{
  "num_attention_heads": 4,
  "positions": "rope",
  "tie_word_embeddings": false,
  "init_std_qkv": 0.0259,
  "init_std_down": 0.0,
  "learning_rate": 0.0032,
  "max_steps": 10811,
  "dataset": "wikipedia_en"
}
Each number is 200 + 40 x the weight over its row's rms, rounded and kept within 0 to 999. Layers, rows and columns count from 0. The size before them is the row's rms in percent of the matrix's.

# layer 6 attention output (transposed), 256x256, rms 0.202, rows 70-124, columns 0-63
102,174,255,224,219,191,143,190,205,215,176,238,165,200,179,225,258,210,216,168,183,196,229,233,196,172,131,137,147,174,166,187,206,159,191,234,173,194,212,185,217,133,158,224,256,280,258,229,216,152,257,155,151,228,206,203,209,213,294,230,137,170,221,116,191
099,192,196,180,219,212,180,164,242,270,119,182,154,176,180,206,189,228,287,273,217,149,238,197,227,234,186,229,193,172,250,239,155,170,208,200,96,212,159,142,211,209,254,162,223,214,178,212,217,204,305,184,236,169,252,193,160,178,200,197,230,208,245,123,178
094,230,168,148,230,266,217,157,171,189,189,129,184,202,319,194,215,130,163,220,189,236,145,208,131,243,302,205,233,237,229,157,266,149,197,200,187,207,219,197,270,221,200,145,203,177,261,261,198,168,178,212,145,231,230,127,215,214,180,266,155,127,206,208,209
105,219,178,224,230,221,204,242,221,204,180,143,256,185,139,138,205,156,258,234,123,186,177,117,170,218,202,152,206,169,160,252,189,153,212,153,222,223,276,236,166,163,213,194,263,191,176,206,236,223,209,195,221,179,157,128,213,187,266,227,260,233,275,179,208
098,206,174,170,220,139,151,215,173,168,226,147,180,186,167,168,187,246,219,183,179,203,224,256,169,136,173,227,197,144,179,215,259,219,173,223,162,193,137,181,242,175,147,249,213,115,188,176,159,201,242,242,154,191,231,179,124,187,139,145,147,269,191,273,168
107,193,222,222,169,179,212,273,182,137,158,153,322,194,199,233,194,224,171,256,202,163,218,194,275,268,134,219,281,160,147,211,179,188,180,248,199,241,181,245,165,170,134,268,163,218,176,227,223,263,148,174,133,190,146,158,176,237,253,184,234,125,173,214,128
110,257,176,130,176,231,221,202,232,217,250,183,254,168,207,242,212,184,206,197,111,207,238,230,201,142,196,184,208,249,211,176,205,165,174,171,138,236,220,192,238,230,239,159,257,208,159,296,202,209,229,164,255,197,236,215,206,196,182,232,203,250,137,175,203
095,216,251,197,210,173,188,162,143,175,177,218,116,251,238,203,222,262,221,229,215,124,198,221,175,239,220,213,227,270,177,261,153,185,255,164,217,245,189,195,150,197,98,236,202,191,207,178,285,267,256,230,185,182,269,227,196,198,230,279,171,189,248,162,138
107,177,253,107,254,258,216,247,198,212,184,201,207,164,170,174,207,235,179,236,346,212,204,130,192,264,184,237,207,164,268,181,238,201,206,236,259,278,263,238,200,218,214,198,231,125,272,223,173,223,150,212,164,161,250,197,128,138,205,202,203,171,234,221,220
106,185,182,253,249,180,191,158,161,186,234,255,248,229,181,206,203,187,163,181,127,236,234,209,173,221,132,191,198,220,159,198,184,193,203,134,155,230,175,151,166,219,167,183,209,247,166,173,217,156,157,86,173,185,302,223,226,180,233,213,169,186,189,211,212
103,171,190,123,184,201,240,153,139,165,266,251,231,255,171,223,164,260,191,239,196,249,259,166,217,179,196,194,137,196,159,151,230,209,161,226,246,209,205,246,172,251,201,210,219,186,193,239,164,203,163,149,194,202,241,193,263,167,223,127,207,169,223,224,186
101,169,239,204,153,243,126,166,165,280,235,220,147,125,176,204,182,180,187,297,191,202,228,122,148,200,201,91,236,185,166,175,176,118,211,202,175,224,240,201,232,160,176,134,187,196,178,229,213,245,199,195,180,196,155,220,168,262,191,197,203,187,154,233,165
108,136,196,252,282,183,262,151,211,208,162,202,247,202,179,192,158,176,226,146,172,173,220,231,182,190,178,251,191,254,225,202,191,105,200,97,163,224,244,197,232,221,158,238,140,167,198,231,192,227,212,207,138,128,193,251,157,128,187,230,177,212,186,186,281
107,163,209,178,260,198,242,244,122,159,194,223,166,221,191,219,239,197,166,226,133,269,207,238,266,171,291,175,176,203,162,174,204,158,185,231,254,140,188,216,255,180,147,273,250,263,220,196,187,269,230,244,200,260,186,239,272,175,202,129,217,239,157,189,198
102,178,241,110,273,255,108,191,226,267,154,179,173,233,277,181,186,149,213,239,210,205,184,176,169,168,253,257,182,210,196,261,274,187,279,171,212,154,162,167,200,185,165,192,169,229,163,251,197,155,196,178,249,187,228,189,192,120,235,81,199,232,219,180,147
100,220,169,139,165,279,242,156,254,187,245,284,218,230,158,152,182,221,203,176,121,170,195,231,180,132,165,207,177,171,193,224,170,148,210,208,190,209,296,158,208,188,218,231,180,195,188,200,155,188,245,161,164,119,195,232,157,246,215,197,250,195,215,183,215
095,228,253,134,215,226,247,252,204,164,218,189,211,187,250,189,189,211,81,156,256,167,168,266,183,156,200,190,200,197,206,164,152,138,289,211,220,216,147,200,119,133,152,192,232,164,123,169,257,157,145,169,182,229,236,190,209,199,217,196,194,253,318,206,154
100,216,151,204,163,183,191,159,220,202,224,207,209,146,170,183,159,258,230,214,242,212,197,203,150,216,182,204,199,223,192,213,249,211,190,204,174,218,177,141,220,242,252,328,156,205,176,186,236,209,134,136,197,140,176,166,237,184,216,208,163,162,238,202,136
105,162,155,228,170,181,180,181,129,100,177,245,162,216,248,190,225,171,249,201,191,171,132,102,221,195,178,142,127,141,193,295,86,227,179,243,211,145,231,201,210,183,139,261,262,182,204,184,193,244,238,229,256,241,213,158,202,252,152,216,242,171,261,151,162
102,202,234,150,195,238,183,216,158,166,130,186,137,269,65,276,193,213,245,162,255,135,105,252,250,181,201,250,292,233,200,180,152,208,214,234,193,209,228,194,215,191,169,201,166,213,177,222,196,243,247,185,270,280,177,217,256,190,152,239,233,255,199,153,199
097,171,216,228,265,205,137,170,198,194,171,263,204,169,209,262,237,209,193,182,137,207,218,176,196,234,146,192,211,257,272,237,183,179,121,272,244,237,214,231,128,242,214,222,242,182,226,216,237,205,183,194,258,150,181,233,96,205,148,173,208,227,195,230,154
103,232,232,226,154,194,206,249,199,155,229,180,198,224,157,253,129,240,188,224,158,264,147,192,152,122,194,106,230,224,243,148,235,148,198,248,216,173,190,221,188,178,169,221,202,220,306,203,180,256,244,121,217,171,193,146,212,126,204,149,176,194,185,193,172
106,148,181,169,154,210,87,210,220,257,158,150,151,152,259,260,197,162,234,229,197,193,219,206,188,197,274,226,262,198,208,173,232,196,136,250,184,233,199,195,193,178,178,132,238,213,194,172,193,201,151,244,157,178,218,242,237,178,237,141,187,259,148,181,238
109,250,82,151,180,275,222,183,190,183,208,208,221,116,193,197,153,210,172,183,195,184,216,131,204,148,208,292,307,181,299,242,146,151,177,195,196,157,166,178,146,203,221,206,175,172,240,168,183,212,226,186,276,203,162,243,314,193,202,83,186,181,277,252,260
099,217,221,242,302,181,217,206,173,227,191,221,270,177,258,194,227,221,278,151,195,163,195,158,170,151,191,208,197,255,147,159,130,202,163,142,187,230,233,230,160,172,238,195,189,148,195,211,159,231,218,217,210,114,110,265,233,215,209,140,154,190,182,209,230
102,267,200,217,216,193,173,177,121,117,274,184,266,211,208,245,281,187,250,244,195,183,270,210,175,237,209,225,162,174,158,210,225,195,123,278,223,205,238,211,197,203,231,199,117,162,218,238,145,247,172,253,253,228,248,248,186,221,157,192,251,244,224,60,219
102,152,171,210,216,223,199,189,172,181,175,244,153,162,161,169,218,228,222,159,205,178,164,163,180,207,239,203,235,268,134,199,276,229,133,150,157,206,171,242,252,183,161,206,248,254,141,200,152,214,195,200,245,246,250,129,135,206,207,155,153,189,154,115,249
094,169,251,187,202,193,197,219,123,243,266,179,205,216,100,164,134,163,208,221,238,237,222,221,206,113,243,209,165,230,213,193,191,203,195,167,261,245,209,261,256,200,203,286,161,169,188,231,259,256,191,134,188,230,194,149,207,174,289,257,229,182,178,165,231
101,197,155,154,189,243,194,218,122,122,162,233,223,194,135,220,208,228,163,204,179,273,227,221,213,197,193,182,199,235,211,191,254,189,166,256,217,294,222,189,181,161,193,68,226,198,266,148,258,135,225,304,188,130,213,155,229,192,171,219,164,130,219,189,202
100,189,193,184,185,188,152,271,199,192,218,181,208,209,244,220,195,261,172,224,240,195,135,221,200,192,155,294,215,225,131,259,224,197,186,252,217,191,272,164,234,167,267,231,235,190,178,173,205,131,170,287,161,266,180,264,235,188,166,244,260,197,182,181,254
103,250,214,165,176,151,217,199,307,182,233,153,202,158,194,228,213,119,164,172,214,210,142,241,209,160,246,236,241,204,304,172,246,238,175,191,165,209,127,164,202,187,201,186,180,209,205,128,238,250,160,233,173,213,176,182,150,201,244,173,236,239,149,201,277
095,177,224,174,103,145,192,206,210,191,188,212,189,170,208,204,281,271,233,163,216,221,262,214,147,258,172,246,143,215,151,198,218,146,221,186,285,173,172,166,159,173,153,215,256,135,197,246,136,173,185,212,228,217,241,190,168,214,180,196,194,187,235,226,219
102,250,176,242,170,146,330,248,208,159,196,175,206,177,116,175,240,200,227,207,142,189,238,183,153,154,203,225,220,197,269,192,250,233,142,155,125,221,297,199,177,314,188,184,149,252,150,214,242,204,205,196,211,219,151,178,227,204,197,225,208,235,236,107,231
102,176,188,205,296,161,148,222,260,135,140,163,139,174,205,242,218,232,195,151,206,194,220,218,171,228,309,219,252,294,174,190,163,177,235,213,186,164,145,253,278,206,217,184,257,214,118,267,207,231,218,244,250,241,206,180,208,236,282,134,172,238,201,180,167
103,188,150,221,252,188,179,262,185,212,236,208,232,143,186,147,137,257,183,201,240,138,160,241,221,161,222,246,183,155,232,207,287,116,121,192,198,141,245,235,182,207,203,185,155,231,235,149,219,133,243,203,226,238,129,193,290,176,106,233,167,234,179,143,230
105,194,187,139,181,209,188,164,160,196,195,220,115,252,250,194,247,268,153,168,163,227,192,190,148,210,260,170,239,190,164,190,190,159,179,202,224,207,200,215,143,227,175,194,189,157,195,232,211,220,254,186,182,241,181,253,253,222,195,174,214,212,173,206,170
104,171,173,159,177,209,191,264,200,232,257,178,221,207,155,112,138,183,238,183,222,187,224,167,204,245,243,204,239,230,204,207,175,242,208,223,166,139,227,198,116,195,135,205,127,221,201,237,195,151,221,159,237,114,209,229,164,217,105,141,240,197,215,188,257
103,179,238,256,213,124,166,237,224,192,210,153,166,194,164,189,240,170,129,179,160,175,217,185,216,213,207,237,210,209,197,231,153,206,136,214,166,186,241,197,241,189,204,182,206,150,201,250,188,166,265,205,160,156,198,175,186,210,146,236,246,197,257,207,242
099,157,178,234,272,177,276,230,183,210,194,146,267,247,213,178,282,203,136,275,141,143,259,203,147,197,205,199,185,139,182,119,265,216,205,136,157,281,188,158,232,175,255,216,162,216,214,198,188,215,184,255,256,151,173,263,210,145,183,214,199,227,258,234,166
097,198,251,238,89,233,148,197,236,189,183,173,206,167,196,211,188,222,220,245,119,260,172,205,167,195,219,238,178,188,216,114,203,269,248,159,209,221,152,201,247,195,255,202,173,174,242,170,151,270,210,224,190,198,208,164,167,236,133,183,217,253,127,265,174
097,211,165,156,292,171,128,154,252,277,207,204,182,217,251,185,236,175,163,198,158,245,260,122,211,282,253,221,142,241,177,217,238,158,180,211,210,219,211,149,179,187,241,155,196,203,264,213,247,204,227,99,229,227,221,269,154,153,149,229,241,203,141,213,149
103,199,213,161,287,238,208,164,208,220,204,184,225,175,244,195,208,177,157,184,171,233,148,154,151,147,206,249,263,252,280,207,248,169,170,228,182,246,109,268,185,179,204,194,180,238,147,209,192,142,242,173,185,161,249,111,120,156,215,179,137,296,158,161,197
108,258,238,238,246,250,250,162,226,187,177,283,188,300,167,185,248,181,197,170,178,149,244,226,197,218,229,245,173,195,163,219,169,175,249,224,310,235,179,251,118,255,180,309,190,234,171,217,245,229,180,215,182,153,148,188,221,282,207,244,211,197,236,198,211
099,166,166,245,222,200,214,251,210,141,199,191,233,115,96,158,232,244,165,245,199,195,222,141,193,191,185,265,193,188,170,226,169,180,152,226,182,160,251,214,201,226,276,285,244,231,252,173,180,180,211,235,167,192,217,234,205,173,187,178,311,195,124,164,194
105,245,245,231,192,280,249,256,154,195,174,142,209,210,184,242,185,224,249,163,172,183,198,198,161,222,192,113,188,214,179,239,248,211,251,216,217,138,240,175,244,197,154,217,269,200,262,179,235,260,206,260,160,216,180,179,181,222,201,258,195,207,251,215,167
107,231,191,223,245,210,182,197,171,108,202,234,174,276,239,171,201,224,189,212,242,222,183,229,219,184,242,187,201,178,173,166,186,288,203,215,164,207,222,176,219,190,135,162,188,184,224,156,174,202,184,150,238,143,148,187,155,149,175,94,253,211,177,236,243
100,198,131,208,240,169,241,230,165,188,185,235,227,176,170,229,235,192,202,197,212,158,235,200,263,192,236,181,188,213,177,175,183,211,133,253,231,158,178,158,267,142,168,228,210,219,161,188,201,208,189,228,237,218,185,187,194,218,181,223,201,227,163,124,197
101,189,162,256,213,237,228,320,181,226,183,228,175,204,283,197,159,126,206,231,165,201,131,166,180,197,230,162,206,189,155,137,151,162,228,159,187,212,231,237,200,250,202,238,221,241,202,265,212,160,247,207,265,246,164,248,256,159,237,141,195,139,240,179,239
099,231,291,227,155,226,185,115,144,225,205,171,124,198,131,259,210,277,205,213,153,141,176,220,204,172,176,200,198,157,160,226,196,161,221,238,174,231,224,207,233,230,199,207,169,215,176,194,239,201,280,188,197,284,173,187,243,184,227,264,278,207,169,101,200
100,153,198,268,214,193,174,248,177,214,168,228,127,257,196,245,167,247,171,214,238,179,154,214,184,250,228,237,188,282,196,164,148,198,119,171,241,159,156,257,192,211,177,258,183,207,202,178,176,211,222,248,211,182,103,215,190,218,208,194,249,200,120,201,214
099,219,179,173,170,208,250,153,178,250,252,164,279,193,151,231,187,229,227,138,238,207,201,173,204,240,280,204,148,211,174,181,167,214,216,196,251,219,169,140,189,198,183,254,69,168,245,129,149,152,221,146,180,241,209,169,195,193,277,136,165,134,218,172,177
102,188,150,272,179,216,179,251,235,123,225,260,189,255,168,143,199,308,199,187,172,207,211,156,202,174,192,147,152,133,213,248,257,181,199,194,178,307,243,183,193,165,171,213,189,103,179,157,171,202,206,216,245,229,217,181,215,235,188,172,159,180,238,206,233
096,229,239,180,187,195,254,201,203,139,196,286,172,227,189,235,166,143,211,228,144,210,177,228,216,214,213,254,198,172,217,196,239,191,214,221,158,146,235,201,323,251,178,230,168,253,206,243,210,122,211,226,196,131,238,216,289,227,251,140,186,220,252,231,244
099,216,211,146,202,150,198,165,166,201,331,222,176,177,251,163,243,238,167,246,204,140,159,149,222,169,193,167,257,264,249,259,224,196,201,151,243,185,184,198,230,224,260,183,138,192,234,207,136,189,296,208,171,173,195,234,245,148,283,265,247,284,193,198,205
099,211,235,280,213,213,277,164,221,157,152,213,190,175,132,167,249,201,271,198,243,228,218,248,204,197,174,243,159,225,210,91,168,200,270,169,169,147,248,176,210,237,166,202,153,137,203,138,202,211,166,175,197,162,203,197,224,215,272,204,213,229,273,238,223
# layer 6 attention value, 256x256, rms 0.212, rows 71-124, columns 0-63
106,175,137,186,254,300,188,199,202,211,225,202,216,253,186,150,201,121,177,184,239,223,254,246,167,205,225,230,186,187,172,188,253,243,253,194,282,240,240,184,263,246,175,171,213,220,178,171,197,237,165,138,203,241,248,158,251,222,218,225,133,153,143,286,225
100,230,215,246,170,132,194,212,181,134,171,255,176,279,216,247,157,225,183,245,248,170,190,210,173,148,115,213,208,138,229,193,140,196,213,206,283,150,112,236,210,293,191,193,276,231,148,175,148,238,219,158,212,132,164,218,165,236,234,166,202,165,250,225,159
107,156,197,232,193,195,221,201,181,225,244,156,153,175,220,212,153,232,303,181,239,194,187,233,180,203,202,216,160,221,131,234,324,175,192,167,232,202,160,188,168,256,221,197,170,271,207,228,126,145,194,187,223,185,189,218,190,183,214,212,145,211,182,152,174
101,245,251,203,209,180,177,173,272,196,116,197,222,231,204,255,200,183,186,186,270,168,153,180,142,244,159,171,212,227,241,171,183,145,182,185,268,181,200,211,194,306,191,213,214,258,240,168,245,154,177,200,253,204,232,248,238,174,244,293,271,274,176,209,191
106,168,203,225,218,190,114,189,212,155,270,183,151,204,203,250,220,237,160,183,141,147,248,195,146,177,183,216,121,229,198,216,215,205,151,185,154,107,232,236,195,165,274,196,165,237,250,208,234,181,211,167,214,217,271,229,242,184,136,184,202,202,200,201,237
108,237,241,303,255,213,145,127,247,202,174,208,222,196,258,185,152,180,230,213,232,194,122,208,207,221,220,162,79,201,212,244,150,207,285,216,225,121,175,180,166,179,180,197,230,185,221,195,203,212,218,205,191,210,161,176,233,209,220,236,183,169,209,247,204
099,194,99,137,332,130,195,196,200,237,208,194,162,206,172,183,198,206,197,218,154,231,143,191,233,166,251,209,192,195,211,178,224,223,199,192,264,228,223,196,219,176,233,146,196,223,224,106,195,135,179,183,179,189,133,190,201,183,230,167,161,176,172,257,207
113,233,208,250,211,138,253,205,194,242,183,261,121,247,207,237,197,117,205,143,132,247,166,224,151,185,198,178,169,209,143,158,191,244,164,203,200,180,264,150,225,235,254,209,213,204,178,144,208,148,204,220,213,215,237,161,184,213,182,202,231,298,213,166,159
105,254,168,207,266,198,217,229,183,240,235,112,232,166,258,219,203,218,262,266,238,141,186,179,197,172,216,181,201,232,200,182,223,175,219,255,269,140,179,153,137,208,222,236,190,148,212,162,159,198,177,225,216,190,164,228,160,286,138,222,260,180,158,158,203
107,148,251,248,186,262,272,217,228,195,186,238,213,124,187,243,222,148,236,182,242,217,215,280,192,219,148,199,250,248,254,263,249,164,239,245,197,166,175,179,212,173,221,167,260,227,268,134,134,241,210,270,284,149,154,179,98,174,189,231,261,252,272,160,184
100,192,203,198,253,1,232,188,190,184,139,180,246,265,262,227,192,240,209,174,198,182,170,281,218,236,152,279,240,219,193,191,250,282,174,208,213,204,161,240,157,216,138,189,178,197,215,180,185,212,249,221,231,224,196,169,257,201,219,193,198,157,206,139,233
106,253,204,226,176,202,127,238,237,168,233,114,142,244,248,151,135,227,183,244,179,144,207,185,230,183,238,189,184,213,167,216,239,270,197,254,244,192,225,231,106,171,217,191,187,217,172,161,182,199,242,157,167,218,201,159,236,257,189,159,229,194,194,194,222
114,205,219,217,154,245,85,209,255,212,233,198,246,245,169,187,178,230,203,144,161,196,186,159,182,246,242,225,215,222,231,229,209,203,187,184,169,226,229,173,175,164,199,157,253,216,276,221,197,159,201,174,184,180,288,74,183,168,143,232,196,161,230,239,228
102,254,156,229,211,229,226,223,185,177,219,129,151,158,118,220,243,202,133,173,230,204,179,206,337,228,252,190,251,141,150,255,180,152,206,252,235,233,185,204,165,165,234,218,234,181,237,241,225,263,231,176,140,222,163,139,207,276,185,275,175,125,165,252,216
100,212,241,193,288,194,280,172,184,208,162,206,188,150,164,184,176,182,200,174,226,210,198,181,242,126,229,195,149,269,256,208,170,211,177,272,175,199,214,167,137,217,210,196,249,165,246,227,201,282,148,211,242,208,178,189,254,167,215,174,182,196,204,175,215
097,162,157,210,195,201,170,150,191,245,195,153,175,201,134,160,169,252,166,290,187,253,235,91,267,230,247,175,227,169,220,183,259,217,207,132,232,137,183,165,187,189,261,187,164,259,240,184,158,257,196,180,192,183,176,187,164,193,134,205,196,171,151,213,226
107,123,165,221,285,268,266,299,230,171,185,130,187,220,186,164,191,172,186,192,179,230,223,186,254,181,223,188,256,270,214,160,83,154,264,266,224,186,176,205,211,173,152,232,216,212,170,213,152,177,210,198,165,186,197,173,230,242,168,159,161,179,197,192,264
106,236,188,222,160,196,233,179,226,230,185,182,236,173,170,253,227,205,154,179,165,200,235,254,209,175,164,200,237,250,204,153,247,125,171,153,239,281,199,186,232,163,233,159,180,227,221,211,217,178,157,173,170,276,171,168,278,158,251,150,189,198,181,288,285
106,191,242,198,227,216,172,168,280,224,210,269,215,233,240,226,172,270,139,198,212,240,271,197,204,173,179,194,168,211,213,152,188,195,169,185,157,239,176,201,205,116,220,244,192,236,195,186,223,211,183,199,203,105,217,225,225,236,215,217,152,153,191,195,201
102,201,192,185,181,206,231,173,187,253,254,161,272,162,211,112,193,240,259,204,250,153,152,190,190,212,250,226,202,247,152,235,153,243,239,221,218,141,192,245,232,219,163,131,215,146,178,180,136,154,152,154,153,163,214,227,247,214,157,159,210,233,224,256,209
111,187,194,175,210,170,185,170,186,266,237,210,196,186,169,217,242,194,213,139,358,142,253,196,194,239,184,181,165,181,248,189,198,211,223,137,218,190,273,234,135,218,177,147,185,147,176,152,156,162,116,237,148,208,258,170,181,190,169,246,203,146,207,209,185
107,265,227,200,247,166,193,144,233,157,155,214,237,225,124,133,258,186,204,240,239,237,200,142,236,254,183,222,190,266,141,195,126,197,284,169,145,141,200,152,220,257,249,181,187,207,184,281,214,193,279,205,236,202,140,167,187,306,222,259,233,159,244,212,132
107,212,255,234,231,264,248,143,121,251,144,190,164,262,206,180,234,200,230,209,154,252,158,249,240,234,231,164,209,215,169,199,199,229,242,238,193,210,244,144,241,181,173,298,212,161,203,178,223,199,249,168,138,155,160,197,188,264,210,223,229,225,226,156,194
101,204,196,212,186,156,117,200,129,246,277,213,211,225,191,144,152,315,230,203,155,159,267,212,187,247,153,216,210,237,148,232,183,212,196,172,195,196,120,221,195,240,219,161,193,196,202,150,324,198,244,177,202,259,183,187,198,158,192,196,219,257,165,245,229
103,195,194,220,216,291,199,225,281,255,160,185,183,242,238,173,168,241,100,224,207,150,106,223,191,215,142,180,229,199,252,222,230,266,234,207,150,141,153,236,199,179,246,228,251,227,135,154,246,168,200,192,217,175,119,118,274,190,197,139,214,214,210,233,201
104,260,236,179,222,245,104,180,167,205,196,133,205,174,209,180,103,121,240,188,201,157,196,202,212,157,103,208,145,197,228,206,163,192,210,250,176,246,192,255,107,150,153,199,154,209,221,200,258,142,169,224,126,169,225,200,181,207,187,246,255,196,182,243,201
097,138,230,240,203,283,161,203,236,205,137,273,158,220,245,144,200,216,207,162,147,228,158,205,179,253,152,169,187,199,198,197,288,251,187,218,155,193,180,206,131,253,213,254,125,216,222,188,223,196,205,198,155,237,208,251,182,241,157,153,223,231,187,172,247
105,177,149,219,235,143,281,149,185,281,194,262,144,135,203,228,178,183,254,182,204,235,185,160,237,223,184,194,200,191,201,184,178,213,252,159,199,129,106,135,194,240,214,239,244,205,144,234,188,208,126,159,168,185,242,211,124,224,198,206,224,231,266,210,214
102,206,184,210,213,192,216,163,278,231,167,204,200,157,199,223,170,215,168,172,163,213,205,179,202,206,231,115,173,166,158,173,186,202,221,202,188,166,192,263,194,254,115,165,164,164,180,291,206,255,219,132,188,141,217,201,165,196,166,135,230,207,197,227,186
106,233,188,253,279,244,175,155,142,285,231,206,209,179,183,174,182,266,233,231,262,179,182,144,216,175,208,131,189,179,180,220,110,195,216,178,223,234,242,242,185,174,227,189,217,228,175,200,207,196,141,154,206,210,168,240,230,269,187,287,160,208,271,183,100
099,271,165,172,248,210,208,276,224,199,219,206,220,189,164,226,128,203,200,230,168,231,250,213,182,256,135,235,245,225,246,256,150,263,206,177,155,217,214,233,215,206,260,246,145,231,186,159,233,247,275,210,209,120,178,204,206,161,163,110,104,194,183,175,104
101,126,238,133,175,158,168,162,113,230,211,188,233,232,227,226,167,162,195,220,184,211,178,267,218,238,224,208,182,266,123,167,138,256,172,244,220,196,155,300,130,123,188,227,197,207,242,171,245,181,113,114,175,219,267,211,140,216,244,185,133,176,156,193,235
106,247,233,179,142,207,162,170,128,280,184,220,227,213,226,134,271,203,166,177,234,229,152,175,231,123,168,227,145,224,185,179,183,205,153,194,194,263,251,180,149,233,182,227,160,195,186,161,213,190,200,228,116,155,258,220,210,202,201,192,239,191,284,225,215
107,165,239,258,248,241,291,158,229,205,193,298,186,237,193,235,232,243,240,245,117,214,293,179,155,202,209,123,225,211,183,268,224,207,283,289,148,190,115,242,136,168,221,211,196,181,233,183,233,216,118,158,118,181,272,244,211,240,221,179,177,127,157,190,239
107,236,276,195,227,158,207,269,310,149,176,228,360,204,188,178,196,197,199,192,253,206,184,225,231,217,195,208,114,151,226,178,222,200,133,251,210,225,207,203,266,195,208,188,211,119,194,235,187,152,121,270,232,179,239,173,187,168,192,269,196,178,181,215,280
108,200,229,217,301,251,216,149,172,197,216,195,216,223,282,199,141,243,188,209,154,204,218,213,191,193,122,217,205,172,221,191,218,176,201,219,203,191,147,147,242,224,250,202,264,200,165,182,248,219,274,250,164,269,207,179,194,209,269,206,188,153,99,185,114
099,165,225,172,243,229,158,204,168,216,179,251,221,148,257,287,173,270,284,271,227,159,180,201,242,200,243,187,169,235,138,216,242,199,204,198,238,195,213,245,166,171,192,212,165,199,218,157,218,210,142,243,133,190,192,211,220,156,196,231,216,199,219,205,207
106,207,214,255,172,218,154,159,165,237,227,179,132,189,207,263,155,189,180,258,197,155,159,180,244,211,131,119,151,215,205,288,223,161,95,221,166,198,211,142,205,249,193,202,238,166,171,199,182,201,217,176,137,239,233,144,163,189,125,197,173,197,208,177,195
104,199,87,171,237,206,259,211,171,147,211,131,210,227,218,220,240,209,139,228,241,201,158,166,230,154,137,187,212,166,240,276,194,165,122,191,221,216,226,188,195,217,113,217,287,147,196,237,216,161,142,179,182,195,176,234,239,196,149,200,199,205,221,119,203
098,223,266,196,200,125,260,241,230,210,181,242,280,185,179,228,134,221,206,173,189,225,219,295,204,136,167,175,239,150,176,166,203,174,225,203,232,114,166,193,198,172,148,203,175,150,215,252,243,216,229,296,152,137,187,158,232,258,217,228,156,182,164,194,189
110,245,250,268,159,239,174,210,181,81,204,234,237,311,240,221,171,221,199,235,204,205,238,283,203,181,202,236,194,158,203,161,163,208,300,223,155,148,171,222,248,288,277,237,187,175,216,123,228,161,163,184,257,173,160,257,168,331,146,176,283,131,279,188,201
111,178,180,152,263,211,142,248,150,179,206,114,138,120,273,233,169,278,184,190,230,173,281,238,188,159,213,190,268,223,194,160,242,205,192,226,92,158,172,176,235,144,178,186,255,190,248,203,216,138,172,220,197,267,256,213,187,189,156,189,199,183,150,205,154
105,202,251,244,195,190,240,224,225,179,234,198,300,244,297,239,164,153,220,102,217,217,174,207,112,212,235,183,182,187,150,122,225,130,190,188,209,203,167,214,67,251,182,213,195,191,212,245,219,273,181,199,219,189,205,165,222,157,214,217,179,176,231,210,186
106,152,163,185,256,153,177,202,171,233,296,291,155,204,159,221,188,219,167,212,172,150,183,236,177,186,228,249,173,184,178,121,222,163,125,197,195,240,188,225,209,172,179,170,226,167,145,142,162,238,234,183,236,202,171,243,254,220,241,178,219,217,151,215,227
106,194,151,166,207,225,330,176,190,150,185,294,164,176,169,236,175,147,223,163,223,115,188,209,192,298,158,207,225,179,181,144,208,165,126,227,261,152,151,232,201,154,229,236,218,218,207,263,206,212,159,240,159,204,214,260,188,198,193,316,219,175,199,167,209
107,189,206,171,143,246,193,177,242,283,222,233,148,182,224,159,152,173,315,222,153,236,177,190,186,251,205,184,164,221,252,245,158,243,290,180,181,170,213,238,201,293,249,211,215,223,145,196,154,213,230,206,251,188,208,188,218,165,188,182,196,185,132,258,159
107,163,190,191,159,143,243,140,146,149,117,209,200,194,104,259,206,179,197,183,234,281,183,230,228,174,201,227,235,268,204,251,229,239,127,219,167,182,143,230,165,160,148,169,176,299,162,205,191,220,205,210,223,204,198,170,204,267,251,258,214,216,190,211,190
101,189,181,154,314,213,168,276,181,195,151,200,169,190,244,137,161,152,155,209,282,212,195,220,237,208,288,165,161,211,204,232,150,240,157,198,153,185,155,236,192,161,226,157,227,261,203,175,201,190,162,224,254,147,194,184,221,203,220,125,170,184,195,251,238
101,247,227,221,230,210,174,239,190,232,234,157,189,253,255,177,161,196,191,198,191,183,191,216,173,183,90,190,225,119,171,172,191,271,173,215,176,192,294,110,262,171,172,220,223,151,190,196,196,185,260,199,153,229,256,188,225,145,172,154,218,223,194,148,237
098,251,247,261,196,182,243,221,180,166,217,202,180,212,232,162,214,210,189,274,197,183,158,177,208,182,158,209,203,95,204,265,211,181,155,249,142,187,172,188,238,135,199,199,206,256,168,209,241,256,265,226,210,189,254,196,233,214,200,195,268,212,215,194,233
102,170,187,165,127,209,199,212,217,219,221,266,266,192,189,220,220,173,225,181,209,168,213,212,237,215,156,227,227,236,137,109,243,157,138,274,269,110,177,222,160,228,190,219,153,113,216,220,203,159,179,191,139,179,210,228,213,196,163,132,187,231,240,175,214
101,126,193,123,154,237,140,164,217,154,164,187,163,225,199,196,226,261,216,230,202,180,255,224,230,133,225,195,241,268,204,195,166,171,206,205,182,121,271,210,133,201,199,238,163,114,211,111,195,227,234,175,173,275,273,204,182,198,134,246,264,209,193,175,187
105,196,263,268,219,223,201,271,240,249,135,196,210,239,228,179,212,190,218,272,151,241,142,221,193,162,261,206,122,216,98,193,173,221,182,216,197,271,180,171,171,180,210,163,274,148,211,196,263,250,158,124,131,214,174,206,170,170,161,168,134,167,212,165,200
101,191,191,149,205,250,186,234,200,312,219,138,219,280,166,209,162,201,158,191,173,154,167,210,176,256,240,240,156,144,184,288,211,232,132,232,214,183,187,259,211,178,163,200,191,306,174,242,120,147,206,199,203,205,199,213,188,217,198,290,127,167,178,209,231